Part of a small language model's weights: rotary positions.
Each number is 50 + 10 x the weight over its row's rms, rounded and kept within 0 to 99. Layers, rows and columns count from 0. The size before them is the row's rms in percent of the matrix's.

# gate: layer 3 MLP gate, 512x128, rms 0.0737, rows 218-252, columns 64-127
# up: layer 3 MLP up, 512x128, rms 0.0713, rows 218-252, columns 64-127
# down: layer 3 MLP down (transposed), 512x128, rms 0.0474, rows 218-252, columns 64-127
gate218 096:46 57 34 58 43 57 67 42 51 57 41 61 63 34 56 43 36 40 51 46 62 51 50 50 66 48 59 63 44 42 67 57 55 46 59 54 55 51 64 41 56 22 61 58 46 44 46 45 59 51 47 37 49 34 41 39 59 69 39 45 53 60 48 45
up218 099:57 74 66 45 39 46 35 38 65 25 57 46 61 33 62 60 54 43 55 57 51 32 26 43 41 58 41 33 49 50 47 35 48 49 61 45 55 51 48 41 35 39 40 44 53 44 58 46 43 55 33 52 44 37 53 44 69 49 46 62 32 56 41 45
down218 094:56 33 53 50 61 49 41 62 37 66 57 37 42 63 41 53 56 60 38 46 58 58 66 49 48 45 57 55 48 38 53 59 54 57 46 69 49 62 56 53 61 51 67 64 56 60 35 45 51 31 52 47 50 64 24 60 53 56 48 51 51 50 62 42
gate219 088:69 53 40 57 47 48 48 51 47 48 40 65 52 61 77 48 52 35 52 54 55 48 57 44 40 61 40 64 49 62 53 36 62 43 45 53 58 56 51 56 37 62 64 46 48 57 71 41 51 47 39 31 35 40 63 50 54 53 46 50 41 34 51 47
up219 084:46 70 55 32 55 44 55 50 57 55 44 44 58 48 37 53 51 48 53 41 34 45 47 54 54 49 55 43 43 48 48 74 43 59 60 59 28 58 59 34 67 36 40 58 45 46 43 59 47 65 50 41 41 69 36 44 53 37 51 56 53 47 47 64
down219 090:55 58 36 71 40 55 56 49 51 42 44 43 41 60 52 59 49 53 50 52 40 52 35 58 37 54 42 69 44 47 60 32 44 55 52 54 50 60 63 60 36 56 53 53 60 56 61 36 52 43 41 48 42 45 55 73 49 58 60 41 32 56 65 36
gate220 111:51 51 33 46 47 57 64 58 59 45 62 48 63 72 44 61 44 51 51 46 42 50 44 48 53 66 31 58 61 53 40 43 41 43 56 59 63 54 53 55 55 35 34 50 37 47 45 41 63 42 57 38 53 32 38 46 41 68 48 39 59 56 65 37
up220 097:65 49 56 33 48 35 61 47 54 63 75 61 53 48 55 53 27 22 44 66 43 53 40 45 48 64 64 59 37 58 62 35 55 46 48 49 57 59 54 29 56 29 62 41 66 61 43 51 57 52 59 55 52 49 29 43 41 46 53 69 54 52 57 50
down220 106:35 62 46 46 52 54 42 64 59 42 45 43 42 41 54 31 79 64 34 36 45 46 53 43 56 57 53 59 36 56 50 69 30 64 56 55 50 52 63 47 54 50 56 50 41 37 47 45 47 53 45 46 56 58 33 55 48 39 62 54 42 27 30 53
gate221 087:35 40 61 50 33 49 33 52 27 55 39 36 51 56 39 54 58 53 43 53 35 58 45 46 72 64 40 49 39 45 62 61 43 54 42 54 56 43 60 43 42 38 64 55 45 59 44 55 48 25 39 59 36 56 64 71 61 47 41 54 57 42 54 34
up221 096:41 60 62 55 45 49 48 30 52 60 42 65 55 48 43 34 48 41 49 53 54 42 48 49 68 63 40 45 44 51 59 61 43 44 59 51 52 53 62 50 52 58 61 59 52 61 34 44 50 64 71 50 56 55 27 46 56 43 61 36 64 46 61 67
down221 098:50 50 59 49 56 30 44 41 67 52 43 63 65 42 58 39 47 52 69 46 49 40 51 63 41 59 47 50 62 35 51 62 35 48 65 62 41 52 44 39 56 58 53 51 61 57 68 53 28 72 46 52 60 65 28 38 52 49 65 58 50 39 53 71
gate222 083:51 41 47 45 64 44 37 52 40 45 41 47 57 61 32 39 51 43 38 66 61 57 41 57 68 37 45 51 67 61 59 39 51 49 52 51 50 35 63 46 48 52 59 47 66 51 44 47 46 45 40 62 65 61 60 57 67 40 44 76 35 45 39 46
up222 085:56 57 57 54 46 35 41 45 51 51 59 55 33 34 53 54 42 52 48 44 41 40 61 57 41 63 62 41 47 38 53 39 57 49 45 48 73 66 53 52 59 30 32 45 51 41 33 49 50 43 39 45 49 37 43 29 43 63 43 49 63 49 56 57
down222 087:49 64 56 44 53 45 51 58 43 59 65 56 37 49 45 45 35 64 40 49 54 27 50 42 31 49 34 48 64 36 58 47 57 63 48 41 72 65 59 43 49 41 37 41 37 49 53 51 48 30 27 39 64 40 51 56 33 57 32 64 56 38 55 59
gate223 084:32 53 69 49 51 59 34 41 48 67 45 30 46 50 62 50 40 57 45 75 37 55 39 53 47 52 56 29 40 59 56 29 70 68 41 60 45 53 42 45 32 56 65 36 50 52 57 66 56 48 71 51 56 50 47 57 57 61 52 52 56 43 42 47
up223 091:65 49 34 57 45 49 62 42 48 48 45 60 25 48 48 46 54 57 61 47 52 47 49 38 56 40 36 57 39 44 55 52 31 35 61 62 48 62 67 53 55 44 37 75 49 48 58 53 38 62 53 50 38 41 69 24 46 46 36 69 51 42 47 47
down223 086:55 57 47 48 27 42 73 45 53 55 46 64 35 66 45 61 62 50 54 53 60 61 65 39 67 47 64 60 32 45 49 42 27 34 49 46 48 44 42 63 54 45 34 65 46 54 51 50 29 51 37 59 52 39 64 39 43 48 48 62 50 47 56 49
gate224 105:60 44 48 50 37 48 47 64 42 34 48 44 39 50 71 40 54 66 57 39 65 38 50 58 66 59 35 51 59 65 65 59 52 40 61 42 76 46 42 51 61 35 50 47 48 50 58 49 46 34 54 67 42 49 54 62 61 58 35 56 56 40 57 43
up224 106:62 56 67 50 46 21 50 46 49 46 63 59 37 65 56 54 66 44 46 51 55 44 46 47 58 60 52 52 56 44 48 41 55 51 63 53 49 33 53 52 71 53 40 49 58 60 47 39 50 35 34 59 49 55 41 56 69 53 41 53 58 45 44 34
down224 102:34 50 53 49 50 61 36 58 36 34 60 56 64 35 45 55 41 57 48 48 43 53 50 63 45 45 27 60 41 39 65 44 54 56 35 54 50 46 52 42 37 45 52 39 36 37 55 54 50 51 49 56 45 35 54 55 40 40 64 47 42 60 55 47
gate225 091:62 58 29 47 47 44 57 48 57 45 44 43 66 43 62 38 45 36 44 48 49 44 67 41 56 50 39 46 46 55 55 64 62 47 48 38 65 58 44 70 58 40 38 54 48 36 59 32 66 39 51 67 61 40 67 51 41 52 41 39 56 50 37 59
up225 096:53 51 55 31 38 58 34 55 33 61 50 49 44 59 51 69 53 54 59 55 45 50 43 51 35 45 54 39 38 57 59 62 40 63 52 56 49 44 65 25 62 47 66 55 68 44 51 62 48 69 55 44 52 47 30 60 54 49 55 54 53 47 49 49
down225 096:64 61 36 63 49 41 65 56 46 59 26 54 50 46 63 41 43 27 37 49 67 50 60 40 63 51 38 52 66 33 54 45 53 43 55 50 56 59 49 86 47 41 41 53 42 52 42 50 54 40 50 63 51 47 55 56 49 26 54 55 54 42 45 45
gate226 105:60 38 44 54 42 54 54 45 45 43 55 67 52 51 69 49 31 41 49 46 59 41 57 59 58 69 32 43 46 52 55 38 44 32 48 54 62 32 59 29 39 55 62 32 55 52 55 56 41 49 52 69 57 50 64 42 41 50 45 54 60 53 64 53
up226 099:42 53 68 52 50 51 35 51 69 51 53 19 43 44 40 66 74 38 37 44 58 59 33 62 53 38 68 54 48 48 51 67 38 63 43 50 45 57 29 59 52 53 38 69 38 60 45 39 46 44 46 34 54 54 32 59 49 69 46 37 41 64 51 54
down226 101:46 49 45 51 48 42 56 52 38 31 55 59 63 49 55 39 51 55 50 36 51 44 57 31 44 65 25 56 46 56 66 41 41 27 61 58 55 39 60 45 56 31 63 57 48 38 33 62 38 55 41 47 47 61 69 46 54 44 44 64 61 57 64 69
gate227 104:46 53 44 33 58 56 63 56 43 40 51 35 60 35 56 55 58 53 46 38 32 57 62 39 52 53 57 52 37 53 60 46 63 48 62 55 44 54 63 39 51 39 57 53 58 56 44 60 52 60 56 54 53 39 60 64 58 43 52 51 38 43 55 42
up227 104:47 52 46 46 40 48 59 55 33 59 45 64 75 49 51 39 34 79 47 45 51 41 58 59 49 41 59 58 55 52 49 59 45 59 44 50 40 58 64 46 45 46 50 44 61 48 36 59 68 40 55 45 49 60 43 64 44 54 44 30 64 50 43 54
down227 109:44 46 46 66 37 60 63 42 54 49 48 59 64 38 59 54 42 57 46 68 40 51 41 43 44 57 30 39 43 40 50 58 39 39 32 58 36 38 77 33 53 50 46 61 37 37 53 48 73 69 51 47 39 71 54 53 52 67 43 50 60 59 37 47
gate228 095:50 53 59 58 44 46 68 48 53 47 60 39 48 45 47 63 44 45 48 33 50 35 48 63 30 51 63 57 69 48 56 46 47 30 41 58 50 36 64 30 52 60 46 56 51 64 48 46 52 50 45 32 42 58 41 44 58 48 45 63 31 63 45 59
up228 096:57 45 55 50 60 52 38 54 42 72 51 58 44 49 55 40 65 51 60 52 46 37 53 58 66 55 61 51 63 67 58 42 50 71 54 46 39 42 28 40 41 25 39 42 55 53 27 64 49 48 54 43 39 41 47 45 60 64 35 48 55 33 45 52
down228 101:44 59 58 53 54 46 49 55 60 50 68 38 49 58 34 61 54 38 49 34 53 52 45 65 54 48 59 47 57 45 28 46 54 43 42 60 69 37 43 35 56 73 38 55 36 71 75 35 54 41 31 53 52 59 40 49 43 52 65 51 43 73 40 39
gate229 101:29 60 32 39 67 49 41 43 50 47 60 73 39 57 55 49 38 54 44 51 61 36 62 43 43 40 48 50 43 59 43 45 48 57 34 60 55 51 67 47 56 67 37 54 34 53 35 47 54 44 25 42 59 60 57 47 49 42 66 70 48 41 36 58
up229 102:53 43 59 63 50 37 48 67 47 52 57 40 61 60 43 45 61 47 60 52 43 45 37 59 48 48 58 53 64 63 36 47 35 49 49 47 60 57 43 57 59 28 39 34 45 53 36 40 75 42 61 54 50 60 57 51 65 62 30 46 60 32 29 52
down229 103:67 41 23 44 37 57 66 54 45 46 61 52 56 57 39 69 41 39 31 66 56 46 48 50 40 38 52 56 61 53 54 65 27 69 48 43 54 49 44 48 48 52 54 37 39 50 42 51 48 59 46 48 53 47 67 41 62 60 43 57 54 52 55 49
gate230 106:39 68 52 45 43 35 63 47 46 58 56 34 59 28 63 50 48 63 35 47 52 65 40 45 51 50 55 56 46 46 61 48 59 53 35 66 62 46 57 64 51 52 46 45 50 52 46 48 52 28 40 55 52 62 49 46 44 56 31 71 49 76 40 39
up230 111:46 32 47 62 51 56 47 41 53 55 71 56 54 56 36 43 69 36 56 61 51 51 35 40 39 49 35 56 49 65 46 63 30 48 52 35 47 42 52 45 54 43 54 53 52 44 70 38 47 51 55 39 47 47 46 43 60 57 52 45 63 34 64 51
down230 109:56 42 50 40 46 59 52 72 61 34 37 64 55 37 43 34 36 50 43 40 53 47 53 48 57 52 58 69 44 29 47 41 40 50 70 45 68 42 72 46 59 54 34 42 47 61 20 53 58 49 56 54 54 37 45 37 53 60 35 51 45 48 41 40
gate231 092:63 38 60 55 47 58 58 51 70 41 45 46 58 53 53 43 51 48 47 52 51 37 52 37 42 54 40 58 58 49 73 44 51 40 55 50 65 48 64 58 47 23 47 58 50 51 50 42 47 47 66 56 68 62 55 56 46 36 40 56 53 38 45 44
up231 091:38 59 33 59 51 47 43 42 45 59 50 50 36 31 67 52 51 61 68 42 38 62 40 54 46 52 32 40 45 45 34 42 54 71 55 61 47 46 37 50 39 64 49 53 46 51 46 49 46 36 44 32 41 46 49 49 58 61 49 60 61 51 43 50
down231 088:60 49 50 45 43 44 49 57 61 38 39 49 54 42 29 48 41 52 47 58 38 56 48 62 35 70 55 51 39 56 53 49 46 23 33 52 39 37 42 53 62 26 37 54 64 42 51 50 30 55 37 65 57 48 40 47 54 47 62 41 55 51 37 64
gate232 098:31 66 63 59 44 44 36 42 65 54 61 44 39 55 40 69 59 47 40 57 50 61 31 64 36 58 52 56 41 50 65 48 38 47 62 46 53 33 53 65 45 46 52 41 51 62 44 39 49 41 39 55 69 59 49 45 52 64 46 51 46 51 49 64
up232 098:62 56 47 43 56 64 54 46 25 50 50 52 51 53 42 66 46 30 39 44 51 61 35 42 53 62 52 48 51 62 37 51 52 52 23 48 59 77 34 39 50 52 50 61 43 34 34 52 45 58 36 63 41 55 55 69 50 60 42 34 59 64 49 51
down232 093:74 50 58 63 42 31 57 56 41 44 53 60 47 40 61 64 43 56 47 62 55 44 52 45 52 67 60 56 41 40 45 45 59 31 49 45 44 46 55 40 52 48 45 43 54 52 54 55 41 47 56 56 52 43 51 56 47 42 44 66 55 33 63 50
gate233 080:53 48 39 36 39 45 41 63 61 40 41 47 41 74 66 68 66 44 66 40 52 40 36 58 46 56 70 55 59 47 46 45 37 48 45 31 55 53 48 35 40 65 51 66 57 62 49 42 65 54 37 52 62 60 40 65 53 28 36 39 58 47 59 37
up233 092:56 50 51 48 52 64 50 42 42 58 62 72 57 48 51 54 40 46 58 64 58 40 57 50 46 54 42 51 46 49 42 42 51 34 54 49 72 59 38 61 63 56 51 33 54 58 37 54 30 65 73 43 68 44 44 43 49 48 77 72 38 55 45 50
down233 088:46 62 51 47 45 67 61 33 44 65 51 57 66 55 52 32 38 43 60 54 62 36 53 45 52 57 44 39 44 43 59 57 59 31 62 51 76 53 36 47 50 54 56 17 48 34 47 61 44 51 59 44 60 39 51 63 55 54 66 58 46 28 43 47
gate234 098:44 61 62 55 54 37 49 48 61 35 47 50 48 50 50 38 37 44 43 61 46 48 48 47 45 49 51 53 54 61 31 43 70 66 67 55 51 40 51 64 29 56 39 48 51 40 49 43 59 56 55 39 35 77 57 62 44 44 68 38 45 41 40 34
up234 103:46 37 48 48 41 76 47 66 59 41 71 59 61 53 57 58 45 43 63 40 45 46 61 46 50 57 49 44 51 46 70 54 48 46 37 47 51 38 41 42 57 53 64 44 56 42 64 42 53 65 44 56 56 35 35 78 62 48 47 63 46 53 54 49
down234 102:59 45 55 56 48 60 45 61 53 43 66 57 42 42 43 41 43 47 45 54 39 36 46 43 47 47 63 55 54 39 54 54 37 51 36 35 37 34 69 52 53 54 34 50 44 39 54 56 45 48 70 44 46 32 49 64 75 42 42 62 40 41 56 43
gate235 100:58 63 46 49 44 53 62 54 25 42 46 61 50 38 40 50 19 54 41 49 59 63 50 44 51 53 58 45 48 43 56 48 51 56 57 59 57 46 57 52 48 61 60 50 59 35 62 61 55 59 52 40 52 46 64 47 49 62 59 65 43 47 58 57
up235 100:25 48 22 44 63 58 39 35 77 60 38 49 50 50 58 58 71 29 64 51 35 51 45 47 50 55 42 48 64 57 31 57 45 46 48 45 53 71 56 67 60 42 59 43 46 53 59 29 44 49 55 47 64 34 40 57 57 45 37 37 44 38 58 49
down235 097:52 36 46 43 56 46 58 58 32 47 38 54 38 33 53 42 14 52 49 49 55 54 36 43 67 39 38 62 57 55 57 63 52 47 49 50 62 29 41 66 43 57 44 41 51 36 54 42 54 52 47 49 42 55 42 45 40 78 61 58 45 54 54 48
gate236 101:44 64 33 50 35 51 66 57 44 51 50 38 44 49 52 46 45 69 52 42 40 50 41 48 66 43 57 41 44 63 45 46 52 65 53 50 63 51 21 41 51 48 58 40 45 56 41 66 39 52 57 56 44 59 38 44 42 61 43 60 45 70 71 61
up236 091:56 45 41 45 20 60 60 61 48 56 49 38 37 44 43 44 44 61 58 47 42 57 44 44 66 63 53 50 52 55 58 52 48 52 52 48 59 66 41 52 47 60 61 63 47 51 40 53 37 52 65 49 57 43 54 51 63 45 49 49 44 74 66 57
down236 095:35 51 54 37 68 51 53 54 54 40 52 30 41 48 42 46 67 36 49 57 28 46 53 65 34 60 52 71 49 60 45 50 39 61 79 49 50 41 57 65 66 49 44 42 59 50 47 45 43 65 49 42 40 45 59 58 53 26 55 42 60 46 49 41
gate237 084:55 59 80 53 50 46 39 54 35 37 41 48 65 56 54 44 56 65 43 34 50 42 59 47 65 72 54 56 46 54 40 46 50 46 55 61 33 53 50 51 42 42 60 56 57 46 39 40 52 40 50 59 55 53 54 54 44 75 43 45 59 44 58 58
up237 090:50 73 62 48 75 53 41 59 36 51 51 42 33 38 54 45 49 43 32 54 50 51 52 57 68 35 61 60 48 44 78 40 73 64 45 45 41 51 51 52 29 39 54 48 56 56 44 44 59 58 45 46 52 47 44 49 54 62 53 47 45 46 71 59
down237 085:55 44 69 24 48 46 48 54 51 41 30 67 38 47 59 70 54 56 68 47 59 64 43 42 47 67 41 46 51 56 33 54 70 55 41 38 48 47 48 54 56 52 57 62 43 39 41 62 41 35 41 43 42 48 53 56 43 45 60 51 61 61 41 38
gate238 093:49 55 59 66 69 43 66 42 49 50 40 61 59 37 42 55 56 38 51 42 68 49 48 52 34 48 70 51 44 58 43 55 44 64 36 50 42 65 59 49 43 37 38 36 55 42 65 43 54 50 63 67 59 43 55 41 67 63 58 25 45 61 51 45
up238 089:46 61 50 60 58 45 51 54 51 47 42 58 53 34 58 43 60 32 77 61 50 50 55 29 44 46 53 52 51 54 34 62 58 50 51 45 38 46 43 59 51 63 42 61 71 62 44 53 44 59 42 48 52 47 53 48 56 43 58 58 48 37 59 44
down238 089:65 45 41 55 61 55 63 37 54 47 39 41 38 58 26 56 47 34 44 38 49 27 46 56 69 47 50 50 54 51 48 50 34 56 34 57 55 36 63 56 55 50 58 60 49 50 51 55 62 44 74 48 44 68 39 61 39 55 64 40 60 68 49 66
gate239 105:45 49 32 56 36 61 52 50 45 61 39 59 44 54 44 52 41 56 55 55 43 35 60 53 43 50 41 48 63 50 47 44 51 56 57 56 44 59 56 39 62 62 70 35 48 46 43 64 53 45 55 49 59 43 50 61 33 50 53 56 71 53 49 20
up239 104:58 41 55 48 46 46 43 33 43 29 43 50 49 55 44 49 48 69 64 49 56 59 43 40 41 27 62 43 52 39 48 52 55 59 47 31 56 52 58 61 53 38 45 75 42 50 68 35 61 55 49 52 58 48 52 33 55 50 61 42 45 38 53 55
down239 098:50 39 44 41 50 50 47 79 26 51 53 60 61 59 56 53 32 39 60 47 52 50 51 69 44 42 47 39 55 38 54 46 51 62 41 32 52 53 52 54 24 56 42 42 52 68 55 46 45 44 40 58 54 48 50 51 52 52 58 62 52 43 57 64
gate240 087:27 58 56 40 35 52 45 48 49 50 63 44 47 61 55 55 53 52 57 33 38 56 41 43 46 72 67 35 55 48 75 35 66 54 74 38 63 62 62 41 41 41 56 62 49 48 42 56 68 65 43 59 53 55 57 36 47 45 56 66 46 46 46 48
up240 091:38 44 58 23 41 58 37 51 49 51 75 48 47 73 43 40 68 52 55 39 46 54 42 36 41 57 56 45 62 50 63 43 60 47 64 31 58 53 50 47 53 43 58 47 43 51 50 46 60 76 48 70 41 62 54 43 51 49 52 52 55 46 55 45
down240 091:40 36 41 38 51 58 40 45 54 63 60 55 32 66 29 42 66 49 64 45 63 41 58 58 55 34 47 32 57 59 58 54 28 34 52 49 68 51 34 43 62 51 48 52 35 52 49 46 52 69 55 53 35 59 49 50 39 48 52 47 46 58 66 53
gate241 104:40 50 55 63 46 55 50 52 45 73 44 47 43 51 42 56 55 60 59 52 56 58 43 61 44 58 52 42 52 58 34 42 45 58 43 54 53 51 58 46 49 37 40 40 54 68 24 51 45 54 49 27 58 65 61 43 57 57 50 47 32 46 47 55
up241 101:36 39 65 63 39 62 36 47 52 54 46 48 50 52 40 51 68 60 61 57 52 60 37 52 54 52 52 52 41 61 40 35 56 51 39 49 66 56 29 55 42 47 43 38 55 67 43 34 54 48 67 35 54 62 55 61 55 57 63 46 39 40 53 36
down241 104:48 53 57 57 45 52 43 35 60 39 32 43 55 43 57 56 60 53 63 57 52 69 33 46 54 54 29 35 45 42 46 43 70 59 43 37 38 64 54 44 51 61 67 49 49 60 55 30 66 45 53 49 37 43 52 57 57 45 61 48 48 47 49 58
gate242 097:42 43 51 63 47 61 62 42 50 65 51 54 53 46 59 64 35 43 42 63 62 62 54 59 38 29 52 38 48 44 47 31 50 48 46 46 46 70 40 40 64 64 46 65 44 45 40 49 82 53 61 38 64 33 35 62 66 52 63 49 38 44 51 43
up242 101:43 54 67 37 59 56 34 66 47 38 60 48 65 63 51 37 58 63 14 65 44 56 60 50 43 42 42 57 57 53 68 57 53 51 58 51 51 46 49 39 54 44 55 62 34 62 47 45 55 52 49 34 43 47 42 26 63 47 50 46 44 36 65 54
down242 101:43 31 46 59 50 55 56 43 40 64 58 51 55 52 54 55 51 25 60 47 49 47 47 55 59 43 57 63 58 49 40 21 51 48 54 38 39 60 32 57 47 56 35 31 52 45 44 42 57 57 46 48 41 45 57 56 39 59 31 52 38 42 49 43
gate243 098:52 43 59 47 54 41 48 37 62 45 53 34 54 64 43 44 38 47 54 73 48 47 61 66 46 63 54 63 35 40 55 24 32 47 60 40 47 64 64 44 54 41 56 46 50 50 58 69 44 56 38 51 50 44 53 60 47 58 53 60 37 45 37 67
up243 092:48 53 41 60 53 68 56 48 62 62 56 57 61 37 52 73 59 59 51 36 68 44 57 50 42 37 53 47 37 42 42 45 49 49 53 68 40 56 53 64 59 66 46 46 50 45 55 36 46 48 53 43 48 45 40 44 54 51 50 43 40 64 62 43
down243 100:42 48 38 50 50 50 61 46 41 61 40 59 41 26 62 44 64 66 41 44 51 54 38 44 41 55 53 28 60 40 61 70 59 40 40 62 45 51 48 42 57 51 50 35 50 49 46 51 50 38 50 45 36 59 57 36 59 36 58 57 67 49 54 44
gate244 093:41 58 60 59 42 60 50 43 41 49 48 58 32 68 44 41 61 72 35 69 62 36 59 62 47 53 47 46 46 44 26 54 36 46 37 44 49 42 53 68 60 64 63 42 57 36 47 48 48 59 65 50 75 52 61 60 52 58 46 48 46 51 61 47
up244 090:47 58 52 55 37 58 63 54 41 38 53 45 53 53 49 38 55 63 37 51 58 32 70 77 44 48 56 37 42 38 61 50 35 40 39 54 52 40 56 39 52 67 66 52 60 27 46 46 65 63 57 48 72 51 49 66 54 49 43 43 57 49 66 55
down244 091:45 55 73 41 61 48 50 41 33 57 35 48 62 66 40 39 41 41 40 51 53 60 44 52 57 64 53 43 36 51 50 62 38 57 43 37 53 44 48 56 50 61 44 38 52 59 64 50 51 52 63 66 36 53 60 44 53 41 48 42 34 42 51 52
gate245 103:48 46 43 40 69 56 36 48 63 55 61 60 51 50 44 58 53 54 47 61 50 58 54 61 39 68 52 51 47 33 60 35 51 50 43 50 43 57 55 47 52 45 57 13 59 50 53 54 53 51 36 72 58 47 67 33 71 62 56 72 53 33 54 65
up245 101:53 66 53 49 61 65 69 51 51 59 46 75 49 49 52 55 41 49 50 39 62 60 61 58 39 58 36 39 73 59 48 47 28 58 38 52 34 29 48 20 52 43 48 46 54 49 59 45 41 46 44 57 31 38 55 46 56 66 38 45 65 32 48 33
down245 100:52 38 46 56 39 48 35 50 33 42 56 29 48 54 38 55 46 22 64 43 45 58 55 47 45 27 69 27 56 54 58 52 55 48 41 59 53 43 38 57 45 62 52 57 41 44 52 53 55 45 68 40 58 62 40 57 42 30 52 62 59 74 55 55
gate246 101:60 44 54 24 65 60 46 48 48 50 65 50 62 36 62 46 52 66 49 21 41 52 31 44 58 60 39 47 56 59 63 34 45 43 56 52 63 48 61 52 37 52 58 32 51 51 30 56 63 44 48 51 53 69 53 32 52 52 43 45 46 41 44 50
up246 098:62 55 56 48 53 44 43 49 48 39 75 43 49 44 64 50 41 50 60 42 61 37 50 34 39 65 40 41 58 60 61 57 45 47 39 48 50 51 87 52 43 43 50 38 49 42 52 62 52 63 41 42 45 75 61 39 57 51 43 62 38 42 30 51
down246 101:33 51 44 54 54 61 56 58 46 32 52 48 56 49 41 52 52 64 59 33 54 45 70 55 35 49 47 77 45 48 51 40 46 41 50 54 73 47 40 60 62 50 42 56 61 44 65 45 42 28 56 58 40 41 46 46 47 55 37 53 47 53 59 56
gate247 098:44 51 38 43 46 49 52 19 55 63 40 47 52 51 69 47 47 60 36 50 42 56 47 49 57 42 39 58 55 46 49 69 41 42 43 54 46 38 71 59 54 44 57 40 52 37 51 61 66 48 46 52 50 44 29 62 45 61 56 54 48 43 51 54
up247 099:51 42 43 57 45 44 37 72 50 34 50 54 51 41 58 50 51 53 61 54 36 58 48 54 42 53 41 42 59 50 45 52 42 54 47 46 40 35 44 31 60 52 64 53 28 43 51 61 51 47 43 61 50 38 24 61 56 50 52 69 58 48 54 63
down247 099:38 30 53 48 51 45 44 22 55 59 54 47 27 49 54 62 36 57 33 61 55 60 50 40 53 62 46 34 37 44 47 64 42 59 62 58 37 56 76 48 49 33 60 51 46 47 46 45 64 61 51 42 38 51 42 52 42 60 42 43 50 33 43 57
gate248 097:29 54 56 57 32 50 52 39 47 60 64 55 46 48 48 50 48 68 67 60 43 30 58 41 39 61 59 48 47 65 57 48 21 48 65 43 61 51 42 57 48 63 48 47 53 47 53 41 53 36 58 43 46 65 50 40 68 46 47 64 62 52 57 67
up248 097:48 52 46 40 44 46 53 49 58 72 60 52 44 59 47 45 60 57 37 47 42 66 62 65 55 50 46 56 63 60 45 49 58 48 61 55 66 48 42 56 58 60 48 59 29 39 43 42 49 43 65 49 69 53 52 45 39 40 37 66 42 39 33 47
down248 098:31 66 57 43 45 48 59 41 42 70 47 64 30 50 33 51 36 41 53 60 41 43 60 54 51 52 67 35 53 46 59 72 36 51 74 42 57 55 48 54 46 57 60 52 49 41 46 50 53 47 54 50 42 60 40 46 57 50 54 71 63 34 50 49
gate249 110:42 52 51 65 56 41 46 49 50 58 26 46 36 31 43 62 48 44 52 56 60 51 42 62 47 58 48 51 52 43 39 72 39 34 57 54 34 56 54 58 54 57 64 60 53 44 75 50 37 46 65 57 55 34 47 68 37 59 55 45 66 65 46 60
up249 103:49 64 25 47 45 36 37 66 62 52 48 42 67 43 37 54 67 59 49 45 42 54 57 48 36 50 37 67 46 61 74 57 30 54 50 52 56 51 41 61 48 35 53 39 44 57 38 41 42 39 48 67 55 70 45 51 39 51 35 47 56 50 67 50
down249 108:26 54 63 48 44 60 31 44 50 49 51 59 48 45 55 51 39 48 42 58 64 46 54 59 58 49 55 39 67 43 32 59 66 39 46 45 47 57 30 69 50 60 50 46 60 36 70 45 57 57 50 51 56 40 49 62 51 43 49 51 58 47 32 50
gate250 101:47 53 37 57 58 38 41 48 42 54 45 58 66 42 49 50 37 48 52 41 63 50 38 41 48 26 59 53 50 61 42 61 29 47 51 61 52 49 52 65 65 48 27 57 47 58 58 47 62 46 59 39 46 47 57 47 52 55 40 43 53 57 45 46
up250 098:54 34 54 63 37 34 59 57 55 66 46 49 32 48 51 48 54 67 49 40 61 43 57 36 61 72 57 60 67 36 61 40 42 50 49 45 58 45 54 42 59 36 68 53 62 52 49 57 45 51 49 63 42 41 55 36 50 52 44 41 41 45 42 55
down250 100:44 56 50 53 56 58 36 44 57 39 49 48 73 49 47 51 48 47 55 54 44 61 43 63 44 20 43 42 53 57 34 71 59 35 57 40 38 62 37 63 42 70 29 48 40 53 50 53 67 53 49 40 61 40 58 54 50 67 42 51 47 59 53 38
gate251 093:44 25 45 64 51 53 58 45 55 44 59 56 68 74 61 49 45 52 37 62 48 46 39 68 67 49 40 44 44 58 64 39 35 52 51 49 73 70 57 44 72 55 52 54 44 38 59 49 60 57 43 35 37 53 34 67 44 37 50 46 52 39 47 51
up251 090:63 36 61 46 64 51 64 49 42 41 68 50 63 66 57 46 49 52 35 40 46 50 42 49 65 50 45 47 31 52 57 44 56 56 61 44 53 56 49 56 70 58 49 63 39 34 39 55 53 56 41 33 57 57 51 63 40 46 65 41 53 54 54 45
down251 092:57 42 66 55 42 55 56 49 60 38 60 58 50 75 55 46 58 54 54 44 64 38 30 66 59 43 48 49 45 59 47 37 45 62 49 55 57 50 60 43 54 50 47 53 49 32 57 42 41 45 57 51 49 57 37 70 58 45 46 33 69 42 51 43
gate252 102:44 57 48 64 64 53 53 55 54 37 51 45 50 39 56 61 43 53 57 70 40 55 48 43 50 38 41 49 57 45 44 55 61 61 53 26 53 56 53 52 61 51 57 53 42 44 78 44 56 47 48 42 33 39 51 44 44 60 63 49 59 60 49 60
up252 090:48 60 33 43 29 55 68 73 45 58 44 51 42 67 45 49 51 56 59 53 34 48 59 43 49 50 46 49 55 66 62 42 61 51 51 60 58 57 33 41 45 61 30 40 55 39 55 53 41 64 47 77 62 57 50 55 48 27 61 64 44 50 35 38
down252 097:44 62 69 47 72 45 57 60 56 56 50 28 61 44 53 51 50 43 37 61 47 38 44 54 46 42 53 44 56 48 36 55 54 38 55 46 30 45 59 72 52 51 50 60 47 49 67 48 54 36 47 45 31 49 63 37 56 61 43 59 55 54 38 60